Weights of a small GPT-style language model, trained from scratch on English Wikipedia: 3 heads of 128, biases.
Each number is 500 + 40 x the weight over its row's rms, rounded and kept within 0 to 999. Layers, rows and columns count from 0. Numbers have three digits each. The size before them is the row's rms in percent of the matrix's.

# layer 4 attention value, 384x384, rms 0.183, rows 64-127, columns 320-383
099:496501489525512462499533465444485535447468540586479445507531513445507552520512504461462427468529516529517481459521491502553484485566548548504504481522580586512500540424451529455537458453482498
098:551500450463458511526530470504526552533506474538489492518513532464449486466462512439549437557555499459415521534540537539449528522403558510430568498496457522419494489479568453501427522430494500
100:480559575533525542468500451523442497470453523490496541549541485484527592556523553500478435445483476456478449516521464573536455430514431408462485548544436501464472477536426527493554495560557584
100:505413439514444568497570478476508489477444518550492464484483467469461519521496531523509456530450496479490471542481492501510512521537399544482518573487490466438529490500510474500472511573456441
095:453500479531554560489473546491518504495530544422473442594544474549495426460517437453527521478497525512539511466532547553553494572537470450580511485457533507463493539498566548470554564497543450
101:537512487506491454466481433504531447418441478485470443479478530568487517404594474453553538498484541471494500501488531544468488421512570639514483462450509534504445551589518495447520558520464486
100:504520527473510550549480523526493553560513443546469484481443516437498530548519453584537478469482508522498482453547546479522493480507447597407501541427536553488546519459480521464511481509530542
098:551493437504481489436491529530529518448485482550425542540529544578517416477537519554466539494518520491536510458471499473539535516498465421516508529522518497508470546582424497480431477482476491
102:461465583514514488519459545486484441441516475500484484575489466476451481500602424535511532507473434500460466457465501435482452464516514453543581461472493467492447534578442539451509517480444490
103:469492491493521527551509511429473487556486564531474513539491570528452557450507475491472543543560474505500456533476525569528456492461545549548502433425469495547514471540522456457501492589510499
104:503532439461525513498516507484460574488518509475511506572484480599448525502540408464554541478554503478560501493506469543480474550515585454535517556566489502456564474455516518477503500398577462
106:561534490513505556503392600510498447514489509503548476536523526420538504483476439472509450528470474507555440538498472497543605486586455519494492482476577501496428521504551524517480471538517502
097:526501460522458467456520550564410444478475561476494493507529536403474481528526509428547402548572524524472471562488445513479553475571542441460537501534453459509475523486502506507498476483521493
096:507511523498431457519466578553459469394475492504552530535516511502480491516403432552520513522520516500586509521475495455488521591474494484491499444490510504462587474567565573504519477477504467
101:481570446536422491538520439406486497454514534540501451471545510499519487435430431558507501478469489543548487427539488517481543387474576563477518549505471445486520464552458416472569512555465478
099:537553507465519507476542424457510550508478531512459533512491488574460475434490571430475500508496524499518512460546464483521523564462494491492441532484428543453478456473532531515506506502529489
101:513592491539518511507484469499420475507479496466521504497572476526495539497493472542493533555515431588492508546504538498531502474514555491523560494521537458507541527472475524492464550521495477
101:538469496521511473419528497528484467508482486524470550453460490545500506507538471437451515488492465515508457495449485486554546430412530499541501439460540517595498541533500571545476405486509508
102:507478497498534435517475507506453504492477482501553514542516503497486513487535443452498486490506487506459576557395578536510536483500532480509501492470511415540471546534534552515479480472518549
097:548557420510544521531457484533546490483500492455471455471482466467522518561463550532478511527502489527379531516459481449464567461583456469539477555489550463504489525557578539499482542451532510
095:437551477491554535452465510456494501513489555457437504451534497509486559460500451504509535429463540468543529534469530540489488513496511518519449478538514492574486520483443496487518403553442479
102:514461506513467573502471501501418527418533458470525528468550515531523501474569507439439438513509436538497458553421477418548479414536578498518553493457537547525457481517457442529456458442523503
097:499482461470542476495540513480537465495471500505512534516410560519516515522505496544413502511575472526494479514439549484510447481506536483463539491492534498491472406492415435449444530471462527
092:530544523498518490471483560554384527507478500431566554490523546517466494458468540501492458472491510504423493513509458476534534473537525476419503532537479452494430545474528480574553463496441454
098:483467488527453495497493527522499480477548522551544501495505432540507532570489491436427459543504515431499543425524482525521441517504499507475462442471459508478515525543480523554576525411462491
099:517512422443500488528545448495520461438500508475485513524594513503538561528458512430498504506478514456500487547436520495501488447513473483444502494501529502529523506521500504557479446462468487
103:438477556492490483465524514533526455542438447521459550470407474512559453458444475488547550524395537511457442524489497516543507466490526491446497539451512517600534468502496547595528525416405589
095:487511500473484569565525526482550512416522462491509440532465436512459575549485556484542519582520501470570464521456565577488551522480438518500519550575442602491428548492446507442498575551514544
097:529508495458520478556491449523508474518503522431447520439520465534435583508541502566481537560435459538496450446398518574508582579515527482488551494485484515534484451443499498559491520513481518
103:491513517441573424449501493511432485433531450573416521493492564474488578517453522457507475482452517510552433459524535449518475485526479513570558537491507480547484537490508484483564555503417526
101:473441504498503458483628492569468536496502483495543554502450497557473486546476529482521545469547505496551505485497477487513484580464499505427520514555461486463506546446491520499492520476515474
096:511485558503577478407469538497493472523475510503474497473456492545434476458562522482521505531429512503517438444444387480493496491440490547496522461519560484514541563502459492488538519508522541
100:465475485478544561480497545474451529493541575480496626478534519467477437497486508458500444494492478536454480456440496493516502408576429498434484552493507478498476462597518546508492467495456560
099:473426473554508407488506402460514505481543561505427492507453448518509539541472512535472481472516505494491527552472517486515479504524538557545477485479502474493564516485498465465505475551437510
101:480481520541537515541493541428505520483518543557563447546559496445478570430459471545501497516429486474566372556533582587519498457532578485506460561422465526517472446587444570469476480543473500
104:580512459559579493534543458514518471552496513497502540524457472527504489482409468511557486521529500452463428492464468461587450521461546484551515549498499485531491501495433499493495528491494432
098:487473500459440505529524471539540493459485510530532448552483475434526482422488477451492511554511531417514513537508422502556489499474499528474528561506487476477493454558497493492458482526443472
103:596565396506561558455510455557518500462519549494475510494562446404458503495562516527466550492477509527544539462570512564453442471521516497546483535537451511421484458422502481582555470517504461
091:591541439485512491551544523474533492506536531501459491538447560491493496481470507461488541589405540552482577503513508603582513551470495436508516526563498438479503480500489498530538500517580489
095:463528412525476509575546508496498463478496481558471527444498495484492466521446481586517483477505450499523470399558545476465529439521510467579470470593492530505479525495528544493478469517496484
099:375489526535484557550549543507502523519533513466504515498451448514526554525486518496485521539485532503563450458406441507559537573509448512462499522528577542421506431490542513514549498462484541
100:502479516508413425512518466535526498496449437467573486495522480448565504477501470502442543542546482480526469461513472503525405435527447439485560447513479530521491496521452456467538499594479478
099:488454478471484583488529511484459405467513496502414484528427549468491431517512491464441498561484456492433560585542440510475570449479522497467559485538476394453479437519490433536480536542482469
100:568469470497486473512475478511478525517547428572529517462525404538473515480478410495443463532570415535556567545485494537517522440507616474482545454522445518532583446497470415516535546596499473
106:504436522471500551478519553452572500436556481480516415467518479529586482522482501557498560497467501492515435467467499574550509531473502494564467445534534515550543500541498487470503479554527399
098:454509438510542459507437534493507571518525537554463459543512583549499511493544384470468455508419551492553465524499479633607453553545462537517436447474607444535519485488473490509465485505492499
101:462502514443468578520542441532516429515531512511525455429430546554493533538519461454497515528492480475505488504562522461483467526593510459559443504422506509499549533492474547512520557548546480
097:544454512547467556425559437548509568493492536509500513470515447480503560466561518501447474505515500503514514431515485475453525502514508436500489545565503536539530539560571508451490518479493564
101:454506523428515478491539505482526479481495521514525476514443505493557473546558566543416567453504459527540576452458562483539486541550466461556549502566472435482519489520437507474471482508483489
089:523532487518511499426445521539427518534509542448483532532551523534507497535471463487421541554482499514433473457482541537372509445496437456559512528510435454443468526533516521515550536464453494
096:493510520464501602571487460469490467538466502567483490537513481553502484495442491501563419567514509441455567558524514473518465497515417517544480497457515479531507553455521430452489511592512456
099:382557493550422446487471500511424538485480475477491501519495473417499438498495437496523485529505512507523544545480511527518503457509604443517455489431496538526480483492482454502478490458508464
100:454469485506502543474507421539456484529478439491446531506556537535545475496526441542515498412540515521455528453506545521525526465455484544523530487547468461448477512489458491516481448482535541
092:453482455505534487525461481539527500486492541474552565513486487485527470502507508518491520546475523571456491519587472547473484526478451462507422475543448483478527489619448480466487557521520528
108:505515504492520462449529564546454464534533530472578430487505490346498556432515473473497581420515486537430521556475483533511511494507523581540563462437523474570488502468541501511443527446516411
097:436443495476468451506532561520515540471547413527482453406537442482514517515510454508501471462514516478507458530517506482568506496492464491531563429532503528505427431512533571491500421494484458
094:543489505507560526520407532461493441590538529491521546591470503505516480514508517500479512465540471536491477580519431535509534541501550491499451448477490488509528549522508511445421451486481506
100:511524466482413425471518478517502558487511503519518494485481494529484522547501510501474470542514556532510446498578457530517512506499442432509522451469471469516453446504530526500462423491496499
094:533492517512541567541494503549504514460478480514479499470499432571531553426470498458473561521463497544470498525481457433520531469574507525529547428560512491584555579529556480454440516447410561
099:503487515449501525473516588551554573500501456497461514431499507477551463456538538465506532554556582546505451483529499513523487485558495433527493583511536485528432496512546442506525547623496552
100:502524452502563418501523507543479503512523480458447573478510480549544546561464421475454562546614534534507449510542472504459482467509509494539481570488498551544534410452480451454483534500510536
099:481522475512416564450537459516514518534526552440528559479502456511494445524452512436554529486508479515501435491507517504518475541465493435482444445572491550550532491560497501565523520474505478
094:498485501508482520580541571517516566529455521508516521497601494482464506427544499442559560501429468437565453465474519567555482507481477524512505515503408477502532431501431507451499509456474488
098:452495541507514484504465538518499458510480519504455510493441539435442531478557507505550582514561491485555510476532480481485466514530538579505489496493442563567527495485507460429546406500554527
# layer 4 attention output (transposed), 384x384, rms 0.273, rows 64-127, columns 320-383
106:541536484504494516544470457552452536527516449445531536487472492485503483520451532532496503485581482483479534435410510555481474555517492512476511491513499454547537490477516472596464536526509469
101:497541515523488403469545543567483455518411496502574472512362530535502499542481527554406544500430519471467528525525484478522508520519443442480523443525435490571566480500500469558506451462529483
106:504513512476533502548463525556470495553505514549583518377573452553485456426537444440540527551449505529537543527599501532527581501501479501470496514526509472469505533415497469498506494499451512
108:523475474419590406571439519547562508544478468421483596496468457523526402518404480519528496370518508609495519472532527479473518493425513493523491457561474453565470461474511461525477542502515571
099:497496478536549511496565506451478505489477471443494525476530508552469496533453458501609493485572468456480509470480561504444530513522501575521511457540451491478556494533509516500444497496444523
104:518479491486522498491497531478571505533500570517532481513559540511456525520492471491544585565468456485528437475595497431517448466491454481478529525534533459458462432453504511551461509515484490
102:591424535523498550461543506490531466486467494469502495501511464492474423491482545525463517516517489502444442444521527499591439453478492475539515581522490500504488400518501576518566450442602549
102:507531521476522509455450462480542565521444486456502486465471488503468645576484394524539443469487554437478430549481483502535522465498468459483443525558570472533543529480547458514512474511491512
107:411483468454473536532490530517529509500410480545525456433555473551490492460529492499605538486551487509478418480524574490503549473481494495512465483505517519446538542478526522559496547479556469
107:482461495508505581466484506578479453457482446432563483437577419532566520518540508463453451525543471448473493504553514483404481453535459543547491522480502518479518534544509498514513489513465460
111:460468500524512509599509511524449498469542447421490436515514561463524530414486530513461524467540460458532523469503533501501486558543498512469454545514497474438486516459487501552467565470417515
112:428528522535564446498514448542474535518543501428524486536552502548534502496545544487482495479538429530452558454482476485411563450449513539467495523536407544512530490523471503509484541516476553
104:479527494478584533495488476487484533515459496552477462466562462491563430458473521499507423470527474512513506491526587505473571479449522546502544501541484580487526468489472481480465511663522505
102:480462502501514546494497473472497500537536544504498545582506500470449459507476514568475528532460463513489403491422555519505480543452432511552491439522521499508489541465460546482434552549554484
105:436474504531562460516499541427465543442516490515477494518463483425474464549612526562492526529469513525464560540500510575467430538522446453461497584517468556454510441490527457599529427503540561
104:448514436445594458503408516538486492584437529404432495514502498478499537499557526441500481493476571457458530502423560467530514434498593446495548500524550504479479460543515512510491394492499487
108:464493442515531527516532468488437550490468423461519449425494548468444539436483494518506506479460500462491474525537498490567444519512462504514533485548545445391488480483563453556511435492591550
104:423504514550501491479544573483533488518511552490493497503577479470555477558469490533417553544517504511501482553512480594548511469576585552486492498506508527494475501596490476447524508537524531
105:464522439488506532471555524502484553467490529430542530477503445524506535433497451528439485518552500469563534524551488536457433486552448513420568536499544419522521421453503493442489571479526493
104:423460562428584493527510496439468489462522512480477579540488575491499630461474467551519456448406523500476467493521401573489501497417554550450531481523524536463528556476519474502479574493545514
103:535468489552488488532511486486452515383465565501498439529461463523501439465533511493479524554514558502477503510479526496469544478423537504479480547491508455501508533496507471500497507475504555
108:492545524542514454510473509548505459516452533485487429501482452544485523496486424501525453492468534445575506547459491528605511430487470528486477521523514481484539548514491496428555460512520473
102:484460501502525458424521508547499540523535482538503446482541505550379486457528503520471479517492542488515477496524558531391448523506529419528477527486536532509533504534584464453472527546497480
094:501526484514490504521530573519503542535556456534522454536470531452501522513569415519511444533522506510570459477496464496493587515464473399579462469523473542463542446492509449504558506527520480
099:475555569464479567593508499511512566508477534483575455476493427524577433484508429555442469497494519484464430570466493533514515524491455542488478397527497444507473487442505470407402466478535504
108:444568513534538496490457524459424550514543517474452537485468497548409550439573473465491500459526449486545570421428546428560498475397465566552440434409505573540492500468476461448495483530536486
108:518562547470525543481555533491433498518519582513525561489547505548511491563552481492462471476510502504441500453513488518580484531546520433511563477536472438516501512517547445470567538519515454
101:492539504510551462475512477508432504455512503488535523463497521516555515403541497478510500456499491526429480504585485480518419454478552450501494426476476564510521527502520412504503450450493490
103:438524480532486475467491517498429556490446506512458413505479433507548461441524500423445515472569548569465449521543454513552534411465515480554490501542516457505486520540504486489536526528544529
109:456491479519424473445465447528553518487419455550455504541568510564469520531530462524469559474466480588476575465525546484498505448481493494501546532494486505509490584476468502474590498490501525
103:532525507453517488526491486518506453480489499404509548419514529513547506452495512504508516530431548430536451506487490486470541472452483455491431492543575514592435505503480435530546459459488466
100:581515481533526510503492575474512478433400552502545422492570492457485511578453486509466455530430508477444501485562494465528573521473518548491432480479517485517567528518455510520522500415609468
103:556532501424554468430560536499565511593433480443483497485496512483514578475525482591535450495445538450520409523528572452536491532481562514488565500426406546422451528578483474554442530488546548
103:491491440476511509522529513492489530551512418514519570472515565534442502555450539545533465496394527512469517554448526528538444512500575515414525460504495522509451537468481510485463579523495590
104:459567449495479467465461545606489510453461519551447527515492466528504519521499492526488496515531518462477486485533529480469490464546443515536437476501469393511522511475526541526495567492446492
110:481503570437516530498491549455549451511515511504425470538460546489455514500518534522499435510502517510456477546485464488495537450538463451442465480543519475515559580523495600546480477510378551
102:429483483466535525458462454527516528472509455507475477522436546482560539529545455501491435528475479484519542429584504453433493477491532499462496402493554466558510540518551573564417452441561482
112:462540508560522471512398526498540486521491486534485496517458476486457517471515498414511515491526523537522536514547478528506497569505482470528489453504430395481495455491475455490519501457435540
101:504552497541509478501473505509440540494470473487487477503460501524462524477471506442459418491555521456545447472473527514536528532549463495530480475485355499423561489547480502553514488443433512
100:511483557503485562464497474493512496499544535459531548605484550446454488533543604540448510431503531525507468492455529481476500491460515474448452520497439545450491487456499497535573521549430532
102:467521483485502476502510445481555486512518450413561477465473448455472437492554496473515532513471543523479483490509470533494498507476494499528505505503372509481495495461460527455455450489501531
106:479529499487455534517496489491533522526425547516442483412490529505450429431517509502515500520519416487537503509548547485488504558523457459514540468435531511557534498576567522455512490523493471
104:495501495521491469486544524509504494539528463550557555537506526529581517502476478530553544446468527477524482463577491452507448504505527465499415529575559462449494441558506523495561472544497544
103:472569509504451525478498498465474475548500431506514479399479557491515462478519545561441491541441519506520520561483543473447458551497469511485523523440561560580526513494505510561477471491531449
111:506506522492514497532487477476539558542510541379389433482483510499532490589411547456492573524518499487491505507467482573504540449454546506455507528498502527547532494500498579483519444483563528
107:469481505523473502515480456513501502534467478486467584489480462508533483508537433476486436533566511503507541538537506500472477478544547480400472478538493474466485507478586517496491535580480493
103:514494501520524540422496445507471443557454476494473466525521505487517433527455482519511462479551516523485489551494488565528513501506522478517496543509536553517503434499547528547491582500533486
103:443553459461546525471481431497495447455557502443464498545440512422534507487527490531524561511508519428456518594536478457482515520574472517498481511490524423528569456484490502497509520530483510
110:471424578531516455513451545461488551534544508455461462493586519512530551447473422482549482511572490536508506480553531477413507549525565535481457549437569513510513518467523437516558490566526549
098:574544534528447447549508540480536442541453507471443550475459483497505537508615534496466468445498494465557522569558550498572498466499454518462424480473560463520527431464434437534489534571497484
102:537516442522435554437515555515530526521506474458564529453505487558509486489482505540485472499486468444482581505538483542482426537498517527522484462509518468470521584485455558508518476574423486
104:559471467481568499551486547620497522391528545499558488483455502553499527540483548504542502507389501569457505475487515549489482552549442493482515499467514421456514435518561458573546541571489504
104:502526454503566544488538473526532540523492524419468423509500454453482478516455525506505566499512540462527495501529488458523507493557498483430489507517485526523510438487490528521542469530489500
103:549535519537510557529507501490438496547563549576474481459483417513561476491527506528453462517493450504515460525509531519465448491479568352434486510508493459544494484482437556500530498469419576
117:511435518550451545540420520544526491483543513454532515536506496536498475459457552431495443571531521521503550479482507532485531480440548519502482491525462436550550536529487481545550539429548434
100:489456477497532578509489458520472413538539477555455550525476421545538508513455588512405548489447481520478508438470483550419493528516551486442454525447481467552515483450532533447507473488482477
101:461551497510467507522458516508449503570457496508550473461534513492469469445480538524487429497553537511475477489511503506524478539535542512470525506462464504495486565460507518462499495499566492
105:529513513532527478556451463510533520578466512463444535515550540520445538467455477550561504423477530479547546522456477498477498584479544506503560474485517543453478465465515546478504470496510428
099:450537507442487481521482451457544463483489463439482532517498433487492518523453506525527544480507491522450430382521520483479496430430544545497422527556545490484481472522514513493506486515575562
102:592573504541540441484468450491473408551502444515516477528471572515421535464476535488551468530550509474485477485539496490501504529563499488610488503516462520459501494441470451434556466433437552
108:538505500473500560464472504493528488554565486518496453542459588462444497457482474553401467483498445546535512533576539456554449473511449503465456511469499496515490546534491536470473551454523465
102:549518467497499526516452465444468445522439503541497478515581503420467520453498432495463461506461507528512556516607446498433451532547498458459595501469514508521455438526544515394530488454517550
101:556479483571530536546524513565503507516505528496473509539386448476403493573477470454569568440512528529460497470466520501510559465473598569516436490450470460454513502492527522499559492499458475
103:551509472481585539575452460472577505428443504552491510530486537529515506471520499481481478484477521499520491500490449476539532437546441538482420514532436531583422522547526562504525483482511495
# layer 4 attention query, 384x384, rms 0.179, rows 128-170, columns 320-383
097:508532527501525558408501559487517529507476527538486457483540533493499489480523547561454533442522499464515521548493454450539574495507468533468463493476553546458509423421494533494469576515532456
092:450490437460488526590504535526469500520487496485489478533417519508460561509466503546563519491422556569472470485453474537493475451477605519528488540488475490520496530590461487514539482524531566
089:470540469482500586519509502561461471538489531476538492513428534543464459505505512456519565482441477538428529482420554512503475544540501478493535436508490506577504502565518522471474449460537511
084:509519410563506483545550423529540507472498419506597480508489451463512541531538435442508506501427594541485512475548540479538441558550501440474462465419452493526498483514527505473557477472482514
100:477543464536510487467502445458578512579564464529551535515487450523524482439511486522482446470532497402519488508505504549515485497402538519475518517476479540428505518511510453488512489560435467
101:421471529529489527528526568443519468452499521514421499467447571500465511444501552557525533485542482548507490499544515537475440533509506490532458542467579523498481465527427511589486483529538553
105:471474520542494484458460514438539541479563446441428521432483517503497505407470508512553512518532502499505522515513545555434541526456545566547447570527494523485527550491473514541494526542482532
085:538505443536524515515493491503455490426435451529513546519561505476455492515517490559526450543497550487513471551494458558518454516512503474543486457494527486490492422505534466552557507464522557
098:475520513588527473567519527442536518527537527466455505469475439500515479479401501498540496483499507400510498462545491474500580451471547572513539551521485539483504541491533503493502493473449472
079:558469455475511454550546477540453478532468550507554527474522513532545519522413430556477527474446536547556503566490492472465508467567445560522487469506511502496460467496479501495478493460513545
090:446419505452532478515547482472468433516486488465498499550542523525511513539530480459522523524508452469550468509525513430533470602498531545538537483512513498476539482506514500504502496522531424
097:524476495513513508499546538548464552464539517477532504477533512532533529460486531588538531572510413440562454433509506455464521541514584548486515465536530549376537494475554473539458444525482510
092:457540472460429565467460529527433449479409507513429489483563519473522549513448493490465510505430518590563496463524511503559512558567482442568461565481521515536424494476513482496444466526519440
091:538561548471537495505512430540559471590451564490435562496508490535512545477559469448502495528511443463468457533463520499491413473558485434542532455488554487490469602503461488483462479503460544
092:490523474501415440507521499501426487518522548514526442572489560506499501497470522510517436482488525490508511593490485549525494509496389559469451454482472501499538520528436585489547579551524607
096:501518475561483537539472524477429482520484509484506546484493544551559469507460468504524529509512461517538491493488495518494543532497509451443434501401516497535524517483505532547479477455523498
079:423502513502476524529605496523587497487492492543459494536484551492473508576607483456428575487476471432543539484509462502551561492533522492402449526427508538524539509446515516470527638517496520
097:545519470544528500489481458512464540469510504478592474486566466495498491478495474415494465522431506504438466435498540536458452570522493472523554480506464505555516477510485454491470460404522561
094:568455446541503461560452487460523511491503466533628506477503442480543488486516466486510427541463551532519494488488546476525468611502509491548566523482474480465485476474528453508566492537526525
091:538470424539482440560495445398524537531549441541532521455477411510512550481485501521484472568553584483538461588466508471493507490511501539484561517531475492441518501612546498533508418498503512
094:431505605446536558400523554548571456547502502451375507531542525472436441484483525545545502428513485531563470460496442536454504504540524437479522504526519534510496467458517510505543478530490521
099:556523482490552470535520438551498452484483488489499443476581503448521439468465421490410617474485567598520523509541460536461492542450504430544510474474444489512484469464473489539489543454507434
094:454443528489476438475482519544511494504475511506413518529559538470528512580459473501476563543501459483588540509579563579506499497591482546574512426467497516531469485577551458506487553468434556
093:486549457475541520477437507614562483518449507502551495487555414462454472500583473404534508438515599515476474450489479452464480477477475503492498525458482525548499493494502515469551522454527503
095:458452588446432474472557566450514542482550548496455528548481540454462535527444471612500504454493482507543567541539527535489486557498519522482473514516540507509454495500515528486453514596473519
092:470494491513521479568512488546518516542471491550520472511491495514517514457503459491512518499523511484449522544552435500477463493441445511511544478554467534540578486512539505539535412451579438
083:509467484467536481466548440471546452461496439533525537551506516457505466486538529485390482420428538547558510486547442415480525474400576456558522458495457470552513546493434479548485503536499514
087:568477448551470470462547469533594471486532492559544415479486433442541527512563492479487477505479539456456459431457507477543434451438465539423508526511513487500501523499597466505479518499506432
093:428551526472487508563523584493468494449469554480454410467509450471524482525541421518507476507463458518482540527455495498508555464547533471498506550508512485537436490540619546500468546535485487
101:472503508500513503502461435480519476502571506508480487524521492583495481585588511519491552498485494486524475590547507494485527487488494488533505517559482443465428486491497526475448419494470461
095:542471523437540483486518451479479437445534498477525579536497532472576542491445459548472506493510452535548452496501449497436576528473481532549575529566432482529513522496468540530413483456560520
091:475422497497492550511495592534497485542483515550511503497432501470462538478544457480499414506434520525521458510573484542537472470472497503435513531554472524455578517411506422519526574500462495
100:501538487533525522554541446465576482493492526555462534542466497557499467449468488500562495511354480512519473585366408537528498522512504499466457517488515480484538466506452534486521463445510510
094:587460553515467539510517507457472503525517507501504490507467546490529366498533529450456479516549473557568511517474470535524500458537494459487475520510463463521504402566452445462462491439538445
093:453536458491509501476432507578503456488519537556492500472534455519533510520521506544481532475420531526425549520501491467502529547473511514467492593496488513479499419511498594467498493444509493
094:474468519504527483434560538544537451499455482473493523442555481590520439486521471513484450558539500487618486515454557562510506562537523500562558528435476457586478525469525506529496504617525490
094:486447493486540437509565469553497497563511541544450492471495414456529484538551418508523503452478522421427446490558570527516541467550468474496467542526475529553557499553481505593469472496504468
097:522470509489521516466477473560538499533531568457465528486488485555453491564594484521539496543515534453529458506549506464438517526495492538463468464441416514473563440463340464551440527464514464
096:432515493478503480536599446429512484536538493426533505576467521559523512421518539474442478458626420471532471538536584562494483507482500514519460460473459541486469468547572478506523530450495531
092:510548490526523445556500491393408498491474522523500525598487432505514498480588527457452549559512532533539448463462406519599554509528531505528536404470545504476452481483518489497501543520565484
098:471422489565447468618487512543496430510497505526506469494510490478457491409465510452588561485477497452469468487518504553505440523532540493497489540541524460503444579489514498571459580523460536
092:532519501593391477617526467480486477495518524493492492501420462615536516587544453564528505496409510499520510483511446440502523415499503499415449472521471514430525496546525550518463514536472432
094:541499470452575545503468501557483528478459486498481433465528471522460528493490400405500565496428534484562506504485472495480530484572494475528443460476463507512498473470518527503532551470528554
# layer 4 attention key, 384x384, rms 0.179, rows 128-170, columns 320-383
086:468491469504575402554504519502531537457524529461461548476434506521508536498472414456525583545476511519469564515549523538484514453507492523497524472487551501470513481478443548543505493478532491
091:537499538583501519411450507502504441495451490559544502501531497470481475542535484549501483482467478510558444468404473530482519475500594499598494520456470498565424529496519494481532468529460515
089:526453509481509510496440457527470464531489557588522419535540508523492397510566539553474508466452518508531453497519456515526521518538537522489490521489444610520499489509560483461513482529462536
081:550546496491471435505402478493506406476440583514507430564531511535548473479545604516537473477455508428436500461436496471507500518522551501498518511518486502520532443445448501472457481556469528
100:440484559513469493546497585507514532492504457449445532430492492464532558526448468459546491512498528522476510434515439523459496458586439535519472447487507406462508444549459553509546544503564459
104:514483478555534525568551462558468447500501525532502463505458429489431459479529471457477494487418506522512548531407468463522467494506542457444486558487492521617449507564582456496459440438496521
086:461484498486505530549563487423507476476509491525477517473453471501566545565528550538567461476503463528477468507580530506487490520492539522494448479479540452540491493465569508585465483483487510
081:504552490518521439448593529530498515480472522511420572511505535498509432510509472446491504468495510510531545428528494512530507456604524484481453501465488529499474559436509470451582512578495496
086:519453586500478479512472478527541507517473466481507443548463524515498541532449499494498442528505450521480509462498446516517551526505552459538460543511483515486536523474526426468525523527483513
103:512428516553549472550528477501482477441505432508525575463475438479520473502480481482509499488533547561495507548551402520499453522582444491573474495512515424556460515538512475553452544492481476
099:498483513488485402500533506585500554532452484465526407441492522460474475491488506497618518498522480523496440427526572548481572482542397507524498449499517432496415498544495531559523506447502487
098:530505587477510561440539494445442478556530599572445531510505515527422491471520540481471438412500530540478549490468562521588498465525481462557532443556476464509494589496482492466488538489556510
095:506484457492541473481453458491618472532528477549411592480506559552559424454596542534508498533577540449466552525514586504454486414446474444423522539461519594504517424523528549530488461555504530
090:498519538413494497561506475454493521484476545540560480495543526480522539562549492481491487469526476548589494503518574517536518448459441422465483542485446466519523456548527520597483518459501527
092:528518480539509555462516510449546445495590516544496478486461550465475534483504450405427481557452529508467490486547478506490498479445525473495590503515585516513508412466550541504500456492428505
096:536516519503429498494529472520529511479551484466451470482496524508550519469486476535498513570563489538478490421523489520511445532556485455517473421458526496453508491525438466522466597504459472
091:438444502416575449567506484527448609486530459519461468516526528479461510456503495428451521519441473510494517496543544545516505525435413485514556470513548484462509417496472527507470472427571497
083:576485506514522484479451532517497422525479542519511480528504514461497484520511505526509512561515482466567461508476503451454491538520557490523440507411429586526519526539547439504497517575424477
084:518496534427441557421466516465524446487443559593495506509503568517533558524510506497498435465526420526441493462482423443480503521504515510451485442494471482545569540463540464500510506529464484
093:497522524510477468439541560456549481440513423430429548484479567519581531512527459542566446504512507496462628481465502514438476524568545485504422447453543459512462532425488530498531551593489545
086:482473502518506517534524466530535522549500488521443467500463522464492473472529529519512516459493541492556466555523475492487497474498523508489525485472455455497488611577520459501519437469481455
093:522614426472525572516407563503403493476486566604525421591535529496475495479480519472471503502437557455465510505550493560529479472539500471482546489476495543518572460474500515473509505458491537
101:542523473489513491426454450475490462489503530496509540530462523536481506517498535487474508477533547483482512537495451459500495501477520506490593571541495521477519543428480510453459452546488484
093:518460483529534488496479517456510505503478451505503530478569489510557463554495531553465501474486490489507552528460494547468570466556499561506464471477503495473467471547484551515517517562486512
094:505524532496514476486497480497536468491531587568545459529483516502530482578538474513487586463548523516411491517460558513446468485500471413428537495442518478509527556486465517453488499466449569
091:579408490492466530531485484515487488540445462494563442564516532526504533467512459507540424528444444466516513514444533472519521512501568497522470462491551568481478481534504455531524469485439518
093:447526514501445523494460465540479529455500534488500440509520495515438574461454562532500507444524495533558524462432471503486489474528459517460520552546474564523435462472429503470562456476490459
096:476407563529543573534536515483503533568530457498514505512454503509536462522529404503522482507489456561522479582540493483495521520474548462488551538511503470513485519529552453477588405410528490
096:514517527503469568377457519524561539526483496501525530535598485481547475523576468487498554461442429518500507562484585568544442475497514492465467496427504493482560537413523523530482505455399555
094:510522482523465516465495494498477497464463452517588475470527508479550547553454481431509498443505544405425539419503473455467526505521509525517476469510563473487476527461553540460545553485517503
091:433610467543598480557588502533491542471485483449551514476485472502512560484558456469405549484491531501491510440531505422480484506541456455491465528505495509540500467532433490483533493451462452
094:538476482473489440459518552530575518462559498529547537475416501508499495543494588549471549579470568473505443494482488490494523510482548506534556548511473481464441542534463451557506490443575541
099:502573510523465488531499498502524472506502438464489492490506552506437512427484505482547521444547518580536467543490429519490439473481530462489608482443511443476527516604542494520476485583439538
096:470551546530503483448508504470519501538457510534522501493494521450447509494476484461498516543515503471513533485449483536454534493490518487473593526560515462505486535559527498441472432421430498
096:422507510519445501537491449558524476488514477471508526499508489537511455489488529495575541497507522531482485504559572523456596530504494477486469507532456469463556448617475522508521580612514452
096:493536456518501500539455484478472532533442528534417511489546521535464550532495503573428440440524438496490481474503460543494480500517492475489508445508515523472482547488496452469426444488495452
095:487479501533492550459519506455410486518541488520552433549476577515553474533418505491512425520448479514458537514489531496567500474572515515500479520473468543436447492417500557423561522476456579
095:519540498546463551556472605501469494468450491479502491545518471517523508487532491485491450528474551516523456493566466495423561489459460513443525459464501440497452481475549586469520538545431438
094:508469527548528506475484503575484524493503509493524558478469482491529526539415471536455524464466607468445453468548425553526497474508515529607493495495488545432501539501382504435533463562495509
099:488472525518544450539490530478524536512457507543582576450515475464499560476484448584469490403514491560574508521543567539503495489510477506488461516469464561517518470509493503495468455563505530
099:465478476518525456503560481466509553448465503533515441533442516535562519484476527505534539485497454562526539559504463487522521425453441483508492506542586511558506530531545497490508451450480505
096:475595495518427527488476549497490507439494442392529531491520530488473563447466533490504515493534456484464497477507521498476537488530512498491522470416471487490519470558487534457483593481440509
091:478555512558464471483453486555543480462494459514548505546504542623454483500559497561519420556568459528483522456509561450479483482469508532553493546607569606466519494490493508527471540511522531